config.yaml
num_attention_heads: 2
num_key_value_heads: 1
rope_fraction: 1.0
parallel_block: true
init: "normal"
optimizer: "soap_variant"
beta1: 0.95
Each number is 128 + 24 x the weight over the matrix's rms, rounded and kept within 0 to 255. Layers, rows and columns count from 0. Numbers have three digits each.

# down: layer 7 MLP down (transposed), 256x64, rms 0.0849, rows 58-104, columns 0-63
# up: layer 7 MLP up, 256x64, rms 0.0878, rows 59-104, columns 0-63
down58:166147122070171120089146109106158118155143135120106071126125139084128136144132133127059116117149126116168125113133144132104139117111120180139125092117144151151162171133156113140130094130118154
up59:111169118153137132117144143156129119111124111120168115125108145103139087101120154169154149087154146103132138158146118133145100171065145151186137113083107132118120084141106151121070166141137127
down59:165142157140111139118133144123115155157091150149109150105135127122144170143084114132075112136127159172085162142138146138114153134159145173116088163155127172180192130124147115128146111105116120
up60:146132163119149121127154136059127116161135112131110143077158134146129107141150110127168161131104137136135132135108092131121140161122122117129126128118106159118140080115135152132150097163132146
down60:130138095180119114118106124132095140117111115125133124162122170087145132109116153121099121104145160162141117100136158144127123100114147151182127122135139117100137167111133118131123141106144120
up61:146162128123149140122133121108108122127105123169137113101143144116105156144119144138115156086104159111113139129122156133117129118116101134145171117142107109105118113157089156113149130146175142
down61:164128141109112073146131118118135104144094158162109112135105114134186128122148154132120082169179138139148118142162139107129085106101103125119121162129114149121122114126154166106139127116158161
up62:138135153133143140125107130140110149160133129133135131129129155097138119125119116136124100088076149125117165144127137134116122121133109134166165141096118102130119141160125181138103096117122121
down62:120153149080151145113112106143140129095117124146137126138121097153147124137159124141166138125136093152101140117156150125117120143145137155122111144136171134120173080096106102090142125130095083
up63:107113140156147160126143123120132123097118136098113090118120149095148145122105143098178171134147140139124045128134151102087091116126136172098118105163163140092084100126164145155109107141114179
down63:130112100070128128110138172118119097113141082137180132114157117171118100147136098129144134134131102128138154183115122179108186163069141105130115150135065142171159101156163166085098139161127140
up64:114136119131087108142153091103129115083135130117117088153144090184141155141072144124141193082094187118092114167114138150165095159142129124124177139145144091136121114109131094176107137112187145
down64:110178089138105126124108117134102099144127133135088111146102168085137176142128093122132105133134111154094163089129125152151172118090185070124176100117151120146137147149165172119143073128099142
up65:073114162114135140146108137135139101136102112111139118168124118102124102102105130124131146147156106172114128099150138111137085151144170124116141138102121109120112092129103132142140088135136160
down65:185112094103134117111150122094160139133099120136147082131108112155145131104148108080162121118157096185114149176091113111122097104157161129169129130139126124131130108141153124112178092101145129
up66:090138144162094087115116147100141107100115150132092119097153145101113150118171119133112117112166134120163139158149127157115142157110113160161105156155128117145106082143124133138156111142107132
down66:113142079129143104122120119136099128127117135150143147185089120156163139153086130118161135114105100130120110107127122121114134106132176106103131108133126105127150138101119129115122112100121135
up67:109111129144105155122122125145124152086100148123143147096119168149137128118141142113131160136118106074155118118144126128113104141122134147118159092160122140168125108149144153069119115114105110
down67:134112139103154111176117140129082176135100181157137092114092126120113168095105148084147155172121139111143133143144134165109143131155084157100114173104132104119134124153148158113122124096127151
up68:137146120119131107159108168139150110135156114145058099164193116108108111142098070110125149174140160121116112133116078071145171095150119136129131150168103154147114156131109104142133133102104154
down68:139109135112117163094154099128109154133102119126169149118108145107134149088131128135117125080124124165110126111135164104131088131146110165115143150087142166142116096092116089168093135111131102
up69:093124144095144175114150130125135128156082108142121119150094113113138127100138183117139129110135158119144142118121149076108161147088108125118122142151096099145139147120181143148151148153110145
down69:119120115110106122116113107119089117101115136103161094109151163120146155147137120114101171128084096173136105120117112120178076117133122137124146093131162165113124144105116125145186097140117151
up70:075143188118151101083073116147139139135117108101167087096129178146094112144180098160114139157160142154134139118126149113159146088132108093120111138153152097084120150116115136132137135142112138
down70:094101125132097102110140133127104112129145105087124133136129124092158115147167119139105160127136125152097103155113129109123121181112154158157096145107136118137136115119107120126147126145124121
up71:106146157103089109160131146123110136127108121134151098142120094141151148129147144120103085119163133135110097133128100121175158066149113113076122145136115126125118164187123130145104126127112123
down71:149118122103141164162117139140100140083139153130140147133129145130166158145162129124078099119115144107144122123135121162103153133136126132116110125093137143137100117116086164110121137088159117
up72:145141140112148131141116163127131153118102115152112085138109144135114125127142109132153177124139147137116092147123097096112106120137126159107116107158115129161134127090110117136113117124121144
down72:086093122120108136117154128123136128131110144123132146137150169115167107130144123139100084128115118165142164141129149130110141130143127142132147149143119129123151121140126135140143155152102114
up73:134057142126106163155141134128083156063077120134129129143138134094172131121152203124113116145121156100140114160092121128125135127125138195139100167140139154131080132125110157138161093117115112
down73:155151110127104088124124147137132116192146125158124129140125133138083108152121103124104164116149162161101153135163135136122138141097142096116130117102110115136112148126155115124098223120160176
up74:110127099129126157150155138147112124127141146123129106167172142110086109092119133172201107137104098169112127174148117125124151158137108142138099090170099101115158122153130100126131132137105126
down74:131141166158137092105093138103146103131165143157092143129112104175114139141112098141093099116133132128131137080149160153155135107157123140146122152146124135133098161107100129114148157109161104
up75:082140120151107154165148146130152120116104129100123119135110154110131130135175129130112127136141121102140098110147136105095124109121114139147137086107106127128104143132143141143129129119149157
down75:148116146082155103117133120128131141127112128134131112103168116124136122158133113108113137103124173180132112117111121159149117159103098152153124113165134137109120158128105108119139145120095092
up76:156132068150141107114146123131119149104126085116151174129124136128139133087108089119194116156139140086126156122140125148104114131109121108123121135161140133117146138164123149121158147150154149
down76:111122124151156152133128122172125114160168112089139081141116134147137118156127117158111124100107113119111108114103159102097157139115107119196080151113126105169120120137112144109145144130137145
up77:113140148187133078128121097160135136111146130113187136127143127140109110158155106122104152128111150136135125123123111147138141113131113135097139087151131148182097106156154162165094124120125160
down77:095076112128124118131173149164150103100097126088183099121126107094095098138167171128080137116116108093107129123133092160121118141149108096127143119120117102134096116128145130157123084141151188
up78:061134147176119096113082144107118129166165145072117130089167197140105107095131122128121096105134186158107148074104092125136133174138116138136147108137145141197121112130131099143141146159115131
down78:092120117088068152167141095096108072116155112121143104100152090117154159126138150139147117130120072130133069101145138122138110149094125116138153082144109114144123147155087144126184092106105116
up79:130124101161111140129113096132149168097169129092133129103178124114107156119179170118121145102099123128144108119148117152137106122083124149129147149150120073115062148153126127134082103142114123
down79:122113157159126127105118119068054124127088130141081133164173153127131122102120163115134162126128137162137147132176099100131136123127157152074131132151158125123140112156141135176166167141118091
up80:122093153105117153184131164121148144186138106163101125107159139106138122136085101129082165135144170135146162135134128137160088112165111127107142113101109107093093168163109165134123118144161137
down80:064112115158167109154097097138100157107053152136131113170138123151124109143119156147141150103141163102153155164124107133104163167107156150159133139136169147103122119116115112127115160120159109
up81:121131142101103131148071121141180135159150124105076139088159098083130149121110151134161116134128116141102116128145135153084166128174097111122112141136146145100129095152128189100106115185145087
down81:121143092158197123150164110165123117125139141145151122121073105152113153121105116111095129154093145100150137143139124108132107108144093166153164155124142093131088156131104145127181161110133115
up82:152134145136127101145123110149125142098098152134128115138174135136119155137141145124169132152101144126130124101119127167131101152112087168078116101108119132132111109114122128096134084129095154
down82:146165103134110140122172104130103113129164110131095117162174116093162108077106141140154152126114149130129158162128117159133110123151162075137116129102095110151142126127137122147123088075148121
up83:104154121142117102123083141120093145089089127105166140088117168126133140145155143171110116127101142105153147089115140149116115126129137138124159147141131137165117133111105129084149114123151138
down83:136122150174157145189125154118117153152132111146109128126113111147152093103143112102103110111093103122175099187110106121088136146066090149122146104109115159133117127119142136100154116127152132
up84:149138134114138110145182114103098112155086128098137102127185203118179069127146116071125173088165171133116154099108141121120119131082116093122130116134128134131138149130166126117141133129103171
down84:154104084127121133135126125147156125152191169119142153155143094145143154133116156134094125118166109120101147112114108141146126129159127191118112111105130115149097097140083135127142098125123102
up85:109109157128144081112128132105108172100133117128141101117154196148122119151129090138122145142159157113135112124133119148127152155149095077128118116134138138163128133118159136142100133123120090
down85:120079107096083121116122118128149143094110130150135127132150077134123132128120187124104114130132100179107152150095144110115131106125155163145112134116110129108137123126097141127150130157132130
up86:126171180119126170150130138139173138088100094148143156129099109128138115109125166164110117112090123111093136189115132114126115099127117151129149132154139093119130119149110131136127124148117118
down86:154149175147102115140107134099159159127135095117164109112096156147096096063118147103110104080085191109083083139134101139134138180126108113142107110139127110125091152174133065128113147127114124
up87:131142146133115143090175090110166086140080146156113073108134133130158136090143147156110136101127143170145147098114176154107145112139142115092123153113134142115125144169114161148080097129169126
down87:125117122121095161130133126119191118134163175126113196186174117120111117128157129125093170155154140169129183118100133097122122086128118096101126164123102124175101107162114167085143089131127148
up88:151106170127102135145166140108158139105127125169094111110169148121100129141112127104116147132133125133177158131114114127131111119099111158098128116116111130124132124166152119133131156185119145
down88:111091098123136119130088135172090137151131108104121159158113154178120138108143137143101112129110146100107123115157120124104136115146145124130106144120120134147124146081125142139117097108142104
up89:138165131092114182129118153147117128112077180139131107153150150137114141127132065128133078165156117132161116103142130114117106127095109132103103106125123081121090127150090128125120122143126145
down89:141119096126125143135176102119123144138193084117138114094078138122128138126112119104103150115137155154096119115129118144130137087138120122127139141136125099123107090136135154126144116114112101
up90:122124110127155136130132130163089116159109096085119157165146130164154130148099108145133125120117140119103095098123128136148146091133139125104143139123132114136134141143122145118159121107143150
down90:094132135138094139135080148137153088124118137187113152099153147098122149122127090140144137128133136119097125144128121123097149148125128131130118127124121097100129103087162125133106118151107143
up91:123096159115177144136137139123126094081157163150126108124106108129110139090102165117112147145134111135057130119116085126160087112140125126147136135078124131143132140133095167171140111141152160
down91:116125067103088134145144129121110134076132171090082101141081164133138108079116143155153093121136121163132142134172125128129128135166102160167170161087166176118137136104134150174112114107119106
up92:151124149126146143159098139164146120091126120122152125168112079119147131116136151128142141116110126114128151150142085115144174114155085136125127097128139122110109148149130144123118191151125140
down92:145136105116136095135186133107129128107146144094120149099126164157096115123121139142105123131119129120138155135106159147094108117103171122126160149123089141110136119124175123128129108139153101
up93:134136105085117073151113156097115107116071116125164110146110190131135091120086106144135133126122161144126142121153102150185155134130123142130123193097131137117141101155160131161168132126118159
down93:125082118123186123120107141150084149108131134138152118149135149141090128168169122122135133164159116163139169165158165124138144131119106123101128109176086083096147125111140125146165125154094112
up94:139159101135149159159127133134109139118131119120100122132184140095177188089108101125135066148121128169131154094127113101134117140155153096108152127121087141144156162142171133121091099112131117
down94:199092107196082135140105164092145130123170157102147111104121147112177101132123122163109152164118153170127097111076124178107122149088062152080126106134110145094128176123143114163105095168150120
up95:111177121133153141156134149145114085142090110057127121143172134093187134115119127106100120106107139120118128149149119114146151125118127121158100092116136116139131141154097158166188109112122120
down95:139125149141129140167133140109104086168147115143117161100123164133153121108160114141089117133146125107114159092129151124114172178110144155183093079160141107145141141118143167098124122135099138
up96:147146115120074118118133142136108142101097137146197153130142192084162107085112105151149119121158139111154105117118167152100120115134070128097099111117111162160099122108139116119123146127139135
down96:119122158152191151115127139114142138153179120124110102143147092178125113180118135131121165120137096131089142137112131097156158125127142130154131150131119113119119111118123143124126118114128119
up97:082105101119159116142187120155116130123138151139123080094143094133143126093122144107115130109147178150118085136177112130118137123115149144158130103135115100147141154168196081165108097109133175
down97:110123122126156146115149076088168111113147109133141131112145137141104177117127081103139102149154180114101090148132171157169114126144149153127145158170121140157109155158205184163085130087137131
up98:095101111138162138122100126121183148113140118114201122080153129124144112140112148178134169121132065103134150071133124148145131155138148125115085150168126104091120112115114130129079112187150138
down98:116111172117114152100141139160163122161079160101120124118104114143086176145116135118164104172138148105044150138134144116103071162111143166096143139088158134146140140110140148103105175100161108
up99:098175147120149118155131140149106128130146096152115119089108147149085127117135110072152145146113136107104129130105140130151189128136130094091134136112124099150156124130112128147140126133125150
down99:087161154097082123129131154097090103107150109130118126147140117112101118154140114134132148163110113088086130106141126137156174095098115093125126086138105104124167150117090092130163130120123120
up100:090111125120125117122123160119115112118138153153106107110135149140123128117120172157166143162134172119138109133117110116139116154115144146116138109147105127125127124121123111110119150125149129
down100:133153092113122150137144127140116140142150116126122141141119117126114105124146106108121076125124108134125137127113132118140127128163125096138091118121132114087119129125132151100185142127116110
up101:105171173158111124074153124108143119106108107090127092148173086106146134136120164136114091120126093128113128166109136162174127129102109134148097131124098157143116104148107110114127125123138130
down101:160120168136120132179127106077114141108116153152131113133153128113148122091128095102113101105136081134154136142123158101144102174176102117149082116139181147140130097156169129114136134122143104
up102:127089145187128133130115108147155158134123087134132159094167105132161166122137142141093088121158123155115132088093128107102135123099174099103128145140080133131152095117134134110142131175181151
down102:130155097109167158096097111134134152081124133111138078128106139093099120124110142122166132100149126107111113136142147103131136167132152149165151114103163113107129121140143124153083100133083124
up103:158089105060132145143145147130154184159145127125130083094107172161163147099137099082139150078097156151129095157126094104103174115117107138115107117122117100183134154130148160153133100124105128
down103:131152129188163115095128128134101122145132133159091141138189133109116146143106161157128108172123107132114155104131132149127164108156116108125157124160176120109129130101129111146084133114144124
up104:095151120116063137136148119132138172115089095095097099102156131157137131131146117151132118171186130103161135117083167117126157173147164137106091135136133126091135128095173116128164116175165100
down104:176181151161165091139126087127119089121130122210125151126135138119128132087146142122145146108133096151124139156103129151118154126143122128123121104144141134190095130118153147144089142125136149